Weights of a small GPT-style language model, trained from scratch on English Wikipedia: MLP 128 SwiGLU.
Each number is 128 + 32 x the weight over its row's rms, rounded and kept within 0 to 255. Layers, rows and columns count from 0. The size above them is the row's rms in percent of the matrix's.

# layer 7 MLP up, 128x96, rms 0.0949, rows 107-127, columns 0-95
size [106  96 105  99 100  93 103  93  96 104 102 108 103 100  99  88  94  97 104  97  95]
[[179 103 173 122 105 133  98 125 144 129 128  61 134 147 140 197 132 118 151 122 140 113 147 101 187 114 137 128 117 146 142 152  94 102 112 138 156 121 164 159 126 133 157 169 158 135 124  82  90  94 201 122 168 120 102 115  98 129 114 120 128 182 136 168 146 170  64  92 127 154 156 107 149 206 174  64 166 151  54 130  90 147 180 122 147 196 146 147 137 105 147 125  98  56 108 125]
 [116 134 125 101 120 111  76 132 118  85 178 204 152 128  89 164 152 149 115 135 127 147 139 130 141 104  96 205  52 170  52 151 153 113 154  72  90 104 165 151  87 186  87 133 106 150 131 162 136  92 155 107 103 155  79  96 123 175 168 123 120 114 160 195 105 122 152 109 152  94 184  92 172  97 124 132 117 139 130 173 112 156 111 147 102 143  99 184 143 120 132 113 130 106  87 155]
 [118  92 125 113 140 150 104  93  93 176 120  99 187 121 152 161 132 165 122 176 122 144 142 146 110  80 103 156 132 164 141 103 155 160 162 153 125 115 183  79 119 148 137  98 105  92 116 160 105  68 171 146 136 210 178 171  99  80 130 116  95 180 116 110 125 142 176  98 112 149 127  77 143 136 130 129 142 136  87 148 198 154 123 120 168 109 101 105 104  88 142 133 149 110  16  86]
 [113 127  95 103 143 166 128  88 128 170 143 118 136 126 117  97 108  82 145  93 186 149 119  43 146  90  55 123 102 121 160  86 144 159  81 165 200 139 144 187 161 180  87  82 154 150  92  77 125 118 166 124 113 108 128 138  94 146  98 129 162 150 130 164 108 149 130 133 106 128 196 160 187 141  99  79 161 116 150 118 165 135 123 166 125 166 123 149 172 173 173 111  91 124 172 135]
 [104 104 173 157 183 110 158  77 111  97 120 121 158  79 128 131 146 133 127 101 129 135 124  76 127  87  79 170 118 126 135 141 141 133 135  96 138  94 183 175  72 106 120  85 112 155  98 114 168 128 118 188 146 158 142  96  85 121 175 125 101 103 157  76 121  75 141 131 147 143 181 121  96 152 148 182 148 148 188 206  96  62 146 136 144 126 125 149 126 120  98 173  72  94 181 174]
 [ 57 156 138 142 117 113 140 155 112 120 118 139 109 117 138 144 177  93  69 169 112 169 109 153 132  78  55  71 165 157 113 125  92 119 152 173 153 149 167 163 134  96 133 102 127  73 117 133 128 159 164 105 153 156 199 138 105 127  94 118 158 164  88  94 134 123  86 119  65 164 129 157 129  89 131  98 116  67 147 128 168  85 154 103 166 129 144 114 132 161  62 169 137 147  63  79]
 [108 108 125 150 112 161  87 100 114 144 129 136  81 111 106 153 186 104  54 144 112 108 119 129 164 124 153 131 108 128 109 131 112  94  75  89 175 166 140 183  66 133  85 138 102 103 111 184 155 184  95 130  84 169 138  75 160 198 148 101 144 102 119 169 140 132 174 101 151 105 124 121  92 127 102 163 124 137 135  74 169 158 136 121 156 181 136 152 152 167 134 145 218 115 125  69]
 [132 128 108 159 128 132  74  79 143  98 128 148 141 148 181  66 124 141 154 158 122  69  54 162  86 106 120  86 127 146 111 137 138 107 126  97 163 104 152 193 124 130  92 125 103  53 100  93  79 139 135 121 159 119 138 103 167 129  87  82 165 167 129 201 139 136 179 172 135 123 159 103 133 113 117 165 126 182 145 128 156 148  92  72 102  56 161 125 106 124 143 104  90  85 162 163]
 [ 85 152 154 112 138 143  78 146  91 174 158  98 152  94 144 165  91 152 169 163 111 179 191 136 160 166 107 122 171 193 127 130 136 146 138  73 117  86 174 123  64 138 158 146 139 160 164  97  35  93 145 151 198 156 172 127 117  92  82 112 128 100  78 166 104 143 127 144 130  80 149 114 138 120 131 119 169 152 174 152 161 155 117 120 120 150  69 106 155 143  92 142 131 152 136 106]
 [128 173 129 102 129 157 129 163 121 124 153 166 136  72  92 208  65 120 175 192 130 132  96  97 113 167 110 127  87  91 122 120 165 111 152 109  82 126  75 137  75  95 196 143 112 142 178 147  81 134 120 130 109  91 109 125 128 179 111 143  96 118 182 168 133  97 148 115 139 115 125 144 103 145  54 180 146 149 102 113 136 140 161  93 111 127 143 137 108 208 179 147  94 132  83  93]
 [156 195  92  83 126 139  98 121 124  94 148 140 157 145 161 119 127 119  85 119 118 178 104 153 137 146 166 158 127 175  92 179  90 144 175 107 111 143 174 171  99 199 106 128 151  92 155  89 137 167 103 103 134  94 113  84 138 168 154  89 141 151  73  95 121 147 132  67 103 125 148 216 182 148 129 179 121  85 164  61 133 128 114 200 137 133 146 111 118 138 137 121 165 147 153 109]
 [109 172 127 128 167 120  82  91 111 145  90  69 111 128  61 164 108 145 118  95 125 151 163 121 136 163 125 109  89 133 123 106 100  67 116 156  68  70 136  94 119 118 119 118 166 131  95  77  82 148  85 147 142 156 158 116 153 105 173 116 177  89 161 123  89 119 148  68 103 144 129 164 143  98 162 120  71  96 119 128 125 179  84 110  79 119 217 133 102 160 108 181 123 131 176 155]
 [ 93 135 180 129 133  82 126 139 161 160 131 117  49 139 131 128  83 155 117 106 144 198 148  66 120 152 115  95  95 191 179 155 124  79  50 160 108 172 163  88 139 107 122  37 184 112 106 103 189 105 106 140 109  95 179 154 132 127 117 128 120 139  96 134 113 187 126 172 142  98 132 145  97 109 135 121 126 127 155 157 124 114 142 157 104  81 122  89  99 169 123 165 140  95 148 116]
 [127  87 141  67 145 141 169  59 121 153 136 130  91  95 114 143 148 151 142 111  78  89 155 119 108 105  96 177 147 132 125 146 153 129 168  83  74  98 135 121 137 126 193 155 169 130 126  93 131 100 169 136 154 133 136 113 148 170 152  91 107 101 116 142  99  81 138 180  93 127 204 102 167 169 104 206  62  52  78 131 129 115 161 126  87 111 129 154 171 122 123  93 105 167 140 141]
 [106 139 125 124 115 108 102 123 177 125 101 117 102 124 196 165 103 164 139 139 119  94 195 103  75 139 151  95 177  71 161 145 180  86 131 150 119 167 100 108 193 124  97 161 116 104 138 155 113  98 165 106 172 147 155 163 107  90 115 138 112  98 188 117 113 173  74 155 173 160 131 164 133 167 131  81 113 100 105 109  85 183  83 124 102  99 151 169 125 122  52 182 135  99 113 130]
 [115 164 102 186 124  83 117 166 108  75 109 133 118 113 105 143 107 110  67 150 134 139 174 180 137 114 124  78 136 109 144 122 124 137 125 178 149 142 126 108 106 140 138 126  60 136  97 109 150 137 105 152 137 159 110 116  88 135 129 140 139 110 143  47 154 101 138 154  52 126 103 159 125 214 103 105  88  92 142 123 153 144 172 186 106  70 132  77  56 130 149 190 116 174  75 141]
 [147 127 135 127 131 103 148 120 139  78 147 120  98 151 144  70 139 185 123 158 155 103 155  46 159  84 173  84  85 129 137 126 106  33 134 125 101 144 171 111 144 205 148 118 112 130 121 186 153  84  85 119 159 153 125 150 104 115 137 164 103 129 186 171 179 137 149 103 131 132 100 102 157 110 190 181 108 126 151 113  67 102 176 122 124 144 119 171 149 100 110 134 165 172  95 108]
 [ 78 121  85 114 158  95 106 124 113 121 162 126 143 126 144 155 114 125 137 155  88 123 105 149 137 212 177 160 115 104 141 105 130 138 146 136 213  87 138 135  65 192 157 126  95 117 135 117 150 144  60 133 146 154 153 145 128 119  87 194 100 153 138 147 129 162 104 137 144  72  59 116  75 118 127 140 163 112 191 130 189 175 112 111 105 155 111 101 108 183  97 126  82 191 143 119]
 [ 81 127 129  61 172 156 154 142 132 110 134  86 156  93 102 143 101 110 157 214 100 191 150 102  88 134 133 117 164  90 147 150 109 120  86  72  92 182  62 103 157 163  75 153  71  97 130 131 149 103  92 114 139 182 154 128  98 100 182 170 107 112 160 153 125 121 147  88 103 134 166 116 125 140 143 127 131 148 137 108 139  76 131  95 139  76 133  95 137 203 145 100 105 136 178 115]
 [146 156 156 134  85 126 118 193 133 186 110 148 120  71  90 128 122 181 194 116 147 174 177 218 146 131  98 138 147 123 126 120 148 163 135 114 113 173 161 144 167 122 105 121  79 131 105 136 161 137 211  91 108 120 169  96 112 124 169 101 184 143 204 187 132 115 119 140  94 171  90 141 165 114 112  98 111 128 115  75 108 127  73 127 135 124  74 139 126 122  89 144 135 133  92 137]
 [100  77 143 121 142  56  97 132 118 133 202 156 140 176 153 107 157  99 124 114 142 101  94 135  84 170  78  95 167 153 171 186 145 146 108 134 114 126  98 176 163 152 159 153 170 132 149  94 171  93 169  90 116 139 134 141  80  55 159 198 133 147 175 144 102 141 102 138  98 141 159 101 118 115 138 155 116  84 136 131 105 117  86  61 141 123 146 154 168 165 110 167 165 173 134  88]]
# layer 7 MLP down (transposed), 128x96, rms 0.0959, rows 107-127, columns 0-95
size [106 107 104 102 106  96  90  99  99 107 100 111  95 107  95  96 100  98 102  95  99]
[[114 181  96  88 144 118  77 106 105 136 181 137 227 187 100 137  87 182 111 130 115 121 116 143 123 117 105 103  91 169 145 105  90 117 122 183 130 168 141  88  99 110 126 116 111 145 125 128 130 149  61 147  98 161 153  67 108 152  93  99 226  96 156 132 147  72 180  94  97 156 116 139 152 165 115 112 130  81 100 112 103 125 163 153 117 117 142  88  91 118 145  98 153 103 109 165]
 [ 99 111 119 114 119  93  94  80 132 148 162 118  70  96  92 113 176  69  79 154 147  92 103 164  82 106 154 108  94 158 180 138 177 129 146  95 109  89 128 148 119 121 133 131 103 147 101 120 108 142 148 133 125 134  89 124 128 151 217 176 168 139 134 186  72  99  82  99 131  76 138 103 127 173 103 104 100 138 129 109 126 170 147 211 117 131 154 145 209 146 155 120 185 127 109 155]
 [156 123 110 147 101 106 140 122 174 136 161 140 168 128 121 114  98 131 124  79 111  94  79 112  89 122 158  81 111 107  99 137 154  65 135 119 103 129 146 211 169 163 123 122 185 129 132 142 120 132  89  88 130 124 158 154  61 103 166 126  57 169 154 129  81 100 159 190  88 125 122 139 125  89  76 118 128 135 181 145 221 157 159 146 166 154 147  90 162 122 158 178 115  86 129 111]
 [121 103 152  78 180 148 135 132 105 172 159  80 192 131 123  98 193 153 137  81 132  79 117  88 165 107 127  90  99  91 177  85  92  87 116 127 100  94 134  96 128  53 142  80 102 169 156 130  95 129 153 114 116 149 114 132 150  74 167 106  97 110 126 162 152 128  92  90 136 144 192 122 106 149 145 158 117  72 150 131  86 108  72 111  95 100 120 129 117 132  59 113  69 161 136 157]
 [107 128 120 124 160 175 173 126 104 137 169 212 101 108 149 114 101 156 112 132 139 111 140 142 119 130 167 144  91  81 104 151 135 145 146  89 121 157 175 197  94 114  90 124 181 140 222 137 136 157 150  88 145 159 134  72 156 115 102 168 150 146 121 126 155 144 172 160 155 122 119 152 152  92 114 140  26 131  86 130 117 153 163 128 116 149 150  92 112  57 123 126  66 152 172 107]
 [116 162 162 151  70  67 115  85 153  94  88 134 147 103 127  97 139 101  88 120 150 156 127 137 127 106  61 151  62 129  84 132 159 110 174 157 121 110 145  86  85  69  84 168 135 140 122 130 159 185  97 144  79 105 129 127 129 120  97 115 183 142 119  68 127 161 115 112  96  97 137 172 138  91 159 121  57 145 195 102 147 153 123 151  87  87 124  96  97 161 105 117 130 170 106  67]
 [143 132 154 123 203  83 108  88 123  87 141 176  23 124 176 127  72  99 114 118 105 120 163 155 138 121 118 152 143 169 108  90 134 176 121 137 141 119 140 116 180  94 123 114 133 154 168 107 121 171 133 105 114  99 196 115 155 117 115 100 134 178 117  93  57  44 135 112 114 165 119 155 132 159 101 105 113 137 187 134  67 113  79  92 109 128  87 117 105  86 145  91 138 126 127 111]
 [ 75 177 171 172 107  93  80  74 129 113 166  76  82 155 184  86 120 103 144  95 168 201 134 146  96  72 167 124 158 124 139 152 104 132 154 124 163 113 126 158 159 142 164  69  97 169  78 119 150 135  81 118 150  35 103  71 111 152 134 134 149 107 114 159 170 110  98 113 120 163 109 136 108 121 153 155 126 181 159 166 146 117  98 152 130 109 122 144 147 105 159  98  95 162 112 126]
 [105 137 119 110 176 128 136 151 139  82 124 120 155 175 150 100 157 101 119 110 154 108 136  92 151 148 111 214 203 119 115 139 128 146 119  73 102 101 105 132 172 196 163 153  51 145 147 104 119 121 162 104 130 107  76  65  95 168 114  95 147  59 150 163 124 108 127  78 106 151 130 149 119 194 124 119 157 137  90 112 104  86 116 104  87 140 135  87 215 162 124 156 125 131 150 136]
 [149  94 109  88 135 168 129  65  71 120 156 131  67 152 178 129 134 139 145 144 136  95 146 123 101 124 104 107  79  87 120 119 128 152  91 133 130  96 124  95  84 143 163 151 184 138 161 153 106 144 170  89 106 159  58 146 102  78 149  92  60 191 179 162 162 124 129 169 106 190 152 127 132 119 122  99 153 122 195 126 132 150  89  69  62 127 107 143 115 115  80 109 105 128 110  97]
 [147 115 109 111 206 170 102 116 147 127  79 189 163 164 102  68  84 114 192 120 111 115 108 117 144  98 120  42 100 163 136 141  94 111 122 106 180 110 167 163 125 116 117 132 179 154 117 121  97  97 127 116 125 115 130 141 149 149 159 160 121 174 151 138 121 111  86 159 156 162 184  81 140 166 191 128 114 119 121 120 115  99 157 126 133 157 157 175 119  82  96 200 101 124 106 204]
 [164 145 129  86  56 140  57 142 110 121 105 127 142 116  67 156  74  69 125  64 127 103 120 135 126 147 131 102 155  87 123 117 112  94 151 158  94 118 181 143 150  71 171 168  65 156 131 124  50 161 141 147 115 100 135 158 116 188 114 114  91 165 114  85  85 127 128 153 147 145 172 114 157 140 145 118 126 138 176 135 158 187 153 164 134 117 169 119  98 113  95 112  70 116  87 162]
 [139 122 138 122 102 180 164 106 161 105 100 198 192 157 174 122 122 137 207 107 108 102 115 150  86 163  78  74 173  62 132 178 124 153 139 148 165 107  64 115 119 118 112 118 113 131 126 149 167 185 158 158 122 177 152 153 121 112 123 133 127 128 193 128 106  98 121 108  72 166  86 110 106 140 164 142 159 156 168 154 145  91 122 151  74 162 114  85 156  98 152 128  65 137 125 143]
 [110 151 137 140 123 143 142 136 126 181 113 125  76 169 142 124 143  71 140 101  93 102 117 101 122 194 100  89 130 120 149 111 144 123 105  93  45 101 148 142  91  78  79 114 154 102 112 183 112 169  88 145 161  98  72 122 123 144 151 158  90  53 124  96 104  87  85 192  82 101 159  78 149 124  90  96 116 119 169 142 116 122 127 107 103 156 157 203 119 142 173 110  92  84 116 139]
 [ 98 151 128 148 157 123 163 125 104  93 166  96  81 148 133 147 166 176 170 153 155 129 171 127  84 138  96 149 105  79 117  93 128 106 134  80 123 103 149 109 194 120 123 116  77 117 149 166 121 155  97 140 183 181 150  68 141 124  98 122 142 148 110  89 125  59  83 104  59 124 112 165 105  61 116 140  70 117 151 128 154 192 140  84 117 166 114 100 126 154  88  84  69 101 153 139]
 [ 95 104 128 127 164 131 195 129 135 113 157 177 162 147  97  93 112 105 170 122 163  99 130 174 120 172 146 104 144  96  91 107 142 156 109 169 194 190 122 195 107 104  76 170  74 181 139 143 165 135 157 101  97 158 136 146 111 127 142  96 132 140 134 182 132  92 134 124  88 109 225 106 150  95 160 164 108 159 142 109 176 151 140 127 118  87  76 141 132 172 126  73 171 117 119 124]
 [131 134  99 157 122  60 112 144 124 151 157 155 158 113 133 110 109 100 171  97 119 149 176 101 130  77  82 161 163 119 121 101 169  81 100 114 144 134 200 181 125 108 109 102 132 155 111 155 178  86 125 134 153 159 146 102 135 167 174 123  75 154 128 176 116  83  74 181 119 152 101 159 150  96 178 167 125  82  44 115 119 150 126 101 159  93 123  75 163 124  68 149 157  84 126 126]
 [ 61 117 144  56 125 136 184 108 104 145 190 148 146 119  87 166  95 104 167 151 126 159 171 122 136 114 129 119 139 139 105  70 166 145  84  42 146 113  95 123 164 169 125  92 147 169  87 138  99 130  99 152  59 123 146  84 110 127  83 134 131 145 147 139 187 155 120 158 149 141 119 131  65 102  64 129 156 186 152 138  86  75 115 153 155 130 137  86 102  99 124 169 113 112 129 154]
 [115 159 162 132 145 177 103 121 133  90 180 182 107 118 134 128 116 133 188 146 105 150  74 185  99  56 160 147  79  88 100 113 176 132 181 112 104  91 129  49 119  93 109 144 138  77 127 137  96 174 136 154 150 192 186 135 163 139 119 119 134 130 104 119 101  84 147 121 145 158 149 155 123 128  69 123  92  83 173 111  61 129 143 163 123 140  85  77 129 162 135 155 166 124 112 141]
 [ 91 189 120 124  90 136 105 128 104 132 134 124 206 133 149 149 124 101 139 118 195 118 152 148 150 178 178 117 135 189 127 108 124 136  85 106  71 115 140 113 132 183 148 107 163 113 160  96  64 116  64 109 140 181 145 141 123 141 116 123 131 151  91  59  91 155  89 173  89 189 137 107  77 196 104 127  95 112  76 129 134 156  98 157 103 161 106 156 196 123 145 138 135 142 117 137]
 [171 121 140  69 109 112 131 131 166 173 131  99 118 167 108 166 130 122 152  77 121 145 117 133  80  93 197 153 168 122  79  85 105 127 112 109  60 138 164 140  70 155  90 114 164 110  71 132 116 167  90 139 139  81 130 119 101 127 150  97 116 108 124  90  89  78 145  91 142 184  86 172  56 152  94 166 116 105  96 212  99 144 125 103  95 120 166 144  98 130 112 150 111 125 166 113]]
# layer 7 MLP gate, 128x96, rms 0.0975, rows 108-127, columns 0-95
size [109  97  92  98  96  90  99  94  99 104 105  94 101 105  96 101  98 107 102 102]
[[121 173 103  80 141  86 119 144 162  71  92 141 184  88 148 155 128 150 132 160 115 130 118 173 102 105 214 108 114  75 113 163 171 159 122 193 157 149 141 134 161 147 133 129 109 155 103 143 144  90 157 128  88 141 145 121  91  62 145 119 140 150  98 171 129 180  94 181 101 162  93 140 121 127 163  95 134 127 168 102 129 157 152 110  53 117 115 164  94 130  91  81  97 128 109  48]
 [122 155 158 152  79  73 125 144 152  99 110 144 144 118  93 124 115 145 149 103 125  93  82 178 121 107 144 126 180  71  88 137 114 159 150 208  82 112 163 172 145 154 132 132 136 168 120 118 145 142 126  89 136 162  54 102 140 101 153 143 103 118 109 143 115 125  92 127 148 107 155 132 121 158 168  99 155 125 196 158  75  58 174 199 141 132 153 119 161  63 160 204 109 123  88 131]
 [ 90 126 116 151 108 113 197  94 114 152 189 100 126 125 212  89 155 106 187  88 135 163 172 124  86 152 140  84  91 127 105 171 133 175 133 122 119  87 117  77 140  79 118 164 139 145 114 170 101 124 119 120 134 161 137 140 137  84 197 126 117 115 170 148 106 114  73 149 114 122  88 142 139 100 122 150 123 143  78 151 178 156 163  98  92 144 154 140 155  57  83 204 142 130 102 109]
 [ 81 188  95 104 207 177 158 126 108 152  97 132 141 104 112  75 138 124 121 135 166 116  78 131  84 101 138 145 114  49 140 174  94 104 103 110  98  65 144 103 127 186 132 137 135 142 156 129 118 133 133 155 154 158 174 118  82  80  74 148 109 120 136 120 157 127 111  75 147  60  87 147 130 145 142 118 130 147  88 174 160 148  58 124 140 156  87 137 120 135  43 128 148 116 152 112]
 [102 114 147  97 114 124  88 116 146  93  98  32 102  98 110 180 114 176 117 103 107 106 123 105 106  50 187 160 123 125  87 143 127  94 115 100 137 107 136  99 144  99  96 214 174 162 137 160 160  61 130 177 124 128 115 145 122  78 125 150 189  70 128  84 102 142 137 172 163 127 114 152  94  86  94 140 136 154 176 111  91 130 115 109 123 158 126 125 145 109 104 136 123 177 175  95]
 [ 83 114 182 148 179 147 119 182 146 166 140 162 128 137 137 147  76 120 126 158  72 183 110 146  92  96 130  89 138 113  89 170 170 147  72 141 117 168  97 165 169 115 124 130 102 139 118 119 117  52 133 107 128 150 149 101 108 142 138 116  72  66 122 121 134 146 192 147 118 102  89 106 146 101 141 170 116  93 126 129 164  54 179  83 133 100 140 152 133  83  90 130  79  69 174 155]
 [122 138 132 121  89 121 167 141 157 174 138 145 114 179 111 198 120 131 159 143 159 145 163 166 149 129  88  75  40 117  77  91 161 134 109  87  73 148 127 139 159 119 121 130 111 107 115 132  97 147 111 130 142 159  98 133 186 113 138  64 176 117 110  97 164 106 129 128 127  89 125 195 164 120 103 164 124  91 154  59 157 133 156 151  95 141  81  84 119 178 100  64 127 116  97  71]
 [144 112 138 165  95 148  48  84 164  81 136 165  42 146 160 123  82 147 147 115 131  75 115 116  92  65 154 114  79 137 134  79 179 140 111 167  93 128 135 168  83 132 163  72 145 114 144 160 123 102 131 121 111 129 143 149 115 129 102 162 139  73 197 155  96 119 170 155 138 131 122 181  88  99  98 168 104 119  88 135 131 167  99 150  86  83 149  94  81 111  92 137 129 129  93 106]
 [142  68  72 163 108 110 133 147 174 164 102 141 174 173 172 163 106 164 107 105 184 144  84 127 113 121 160 125 158 187 131 136 135 133 130 168 118  92 153 120  97 103 144 140 118 110 103 132 125 127 147 206 129 148  62 142  97 130 103 175 154  59 107 103 159 104 100 108  81 110  64 118 101  80  87 147 116 140 181  91 165  58 183 118 187  90 125 122 106 124 116 113 105 131 146 118]
 [138 145 192  38 118 155 163 121 132 189 139  90 115  92 130 159  65 211 157  93 121 106 162 149  95 149 167 123 190 107 105 111 100 156 162 111 200 123 137 109 133 149 167 109 118  89 147 135  86 107 180 136 129 101 150 158 152 114 168  79 125 129 171  84 162  87  84  94 141 151  89 157 105 147 115 163 138 107 110 129 140 119  79  89 169 103 172 100 142 133 104 130 113 161 100 139]
 [ 79 143 161 122 104 111 121 149 188 112 113 125 116 122 113 163 155 141 134 135 140 110 106 149  49 121 109 147 105  88 106 118 173  88 118  81 127 108  87 166 122 163  73 157 115 136 148 151 139 100 166 106 110 222  62 119 183 162 142 152 124 128  91  86 192 170 115 116 165 133 102 169 160 189 113 103 120  98  78 121  91 127  85 151 121 171 163  96 117  65 124  82 148  92 111 137]
 [ 76 151 104 187 171 113 133 128  79 131 113  95  92 145 146 134  65 145 168 121  78 127 128 145 158 115 104 101  99 159 106 120  33  74 129 125 106 109 152 114 112  97 120 145 160 100 102 110  88  50 131 132 127 131 126 163  84 143 112  84 102 113 102 143 166  64 129 107 163  98  91 175 140 138  94 114  85 148  56 103  95 109  88 123 120  88 115 121 149 185 115 133 158 108 114  58]
 [130 158 185  95 152 151 179 149 111 168 116 158 115  58  94 140  99 126 126 131 120 147 165 118 154 138 138 145  66  82 185 108 145 106 113 151 180  65 118 116  98 142 134  91 205 117 159 110 136  45 122 136 119 152 123 111 169  81 163 114 194 146 125 104 123 108 148 123 157 158  87 139 175 136 128 102 125 118 194 102 114 120  49 152 182  99  87 156 107 113 121 135 155 112 162 151]
 [ 89 110 133 105 123 131 111 104 126 181  99 123 161 134  90 169  87  97 161 141 153 104 111 132 133 130 169 126 133 166  85 100 102 125 169 122 132 103 108 126 146  76 153 148 111 138 107 120 162  83 170 114 119 145  99 205 115 141 190 140  74 117  72 121 171 142 155 149  49 129 132  71 158 106  87 176  27 160  69 134 110 149 178 118  94 144 144 128 136 112  80 102 143  89  93 102]
 [117 103 126 144 124 150 132 140 122 110  83 120  90 148 117 154 142  82 117 102 113 188 140 119 109 141 131 140  99 106  71 149 212  88 134 121 101 125 165 159  93 175 129 122  88  71 102 159 122  77 126  87 112 114 136 112 134 115 108  93 118 134  80 116 134  94 169 128 165 136 130 122 134 115  56 110  86 103 128  87  23 160  92 134 131 139 175 164  50  92 115 171  61  98 132 169]
 [118 122 149 110 127 141 148 101 146 134  59 164 139 102 143  75 168 136  99 105 108  79 141 124  91 133 143 185 187 161 133 136  96 138 119 122 137 138 140 131 132 168 186 123 104  94 175  90 149 162 121 115 111  95 184 101 198  90 154 105 133  57 114 156  72 184  90  92 171  89 151 136 153  96 124 139 100 182 149  99  93 208 105 145 138  96 131 119 122 101 101 150 127  51 116 148]
 [119 107 107 189  82 145 110 211  89 170  53  99 131 158  48 138 143 107 122 144 105 157 180 178 101 120 120 116 141 131 149 139 129 146 160 119  66 140 130 139  78 155 165 117 176 157 152 116 117  91 152 122 132 196  93 123 153 120  86 109 157 104 120 159 187 138 144 186 103  94 143 162 164  92 123  81 175  63 142 118 102  92 121 149 134 120  87  87 134 132 109 128 121 122  86 115]
 [131 138 105 161 108 140 106 113 141 125 153  94  55 162 114 116 134 110 128  79 133 102 149 108 123 125 112 136 105  81  61  81 179 116 107 191 113 117  94 125 147  98  61 103 135 107 178 172 104 135  74 195 133  66 120  97 114 111  96  65 161  83 180 145 149  83  72  62 103 121 121 131  99 109 149 111  77 144 133 122  58 132 150 122 150 128 153 158 111 115  93 142 148 135  79 133]
 [134 189 151  98 113 113 158 122 150 165 170 139 141 146 158 185  61 152 190 127  86  97  87 159 120 139 105 103 124 119 134 118 146  98 142 165 205 161 141  86  89 154 137 109 139 155 113  82 124 117 142  66  93 159 144 133 147 149  93  40 109 138 132 153 142 137  65 137  78 100 122 170 134  94 115 183 106  99  74 133 152 116 110 134 173 159 151 155 191 132 167 149  97 101 126  92]
 [137 165 144 113 141 192 139 173 117 159 156 106 137 104 134  94 132 153  96 156 135 159 135 109 127 119 124  79 166 102 134  97 127 122 160 112  80  87 145 103  79 134 231 114 121 109 145 124 129 178 143 145 106 146  96  61 125 178  86  58 134 120  80 135 156 108  92 104 104 169 152 154  87 149 127 142  78  77 136 106  91 160 108 159 112 131  70 167 206  98 155 119 150 163 134  79]]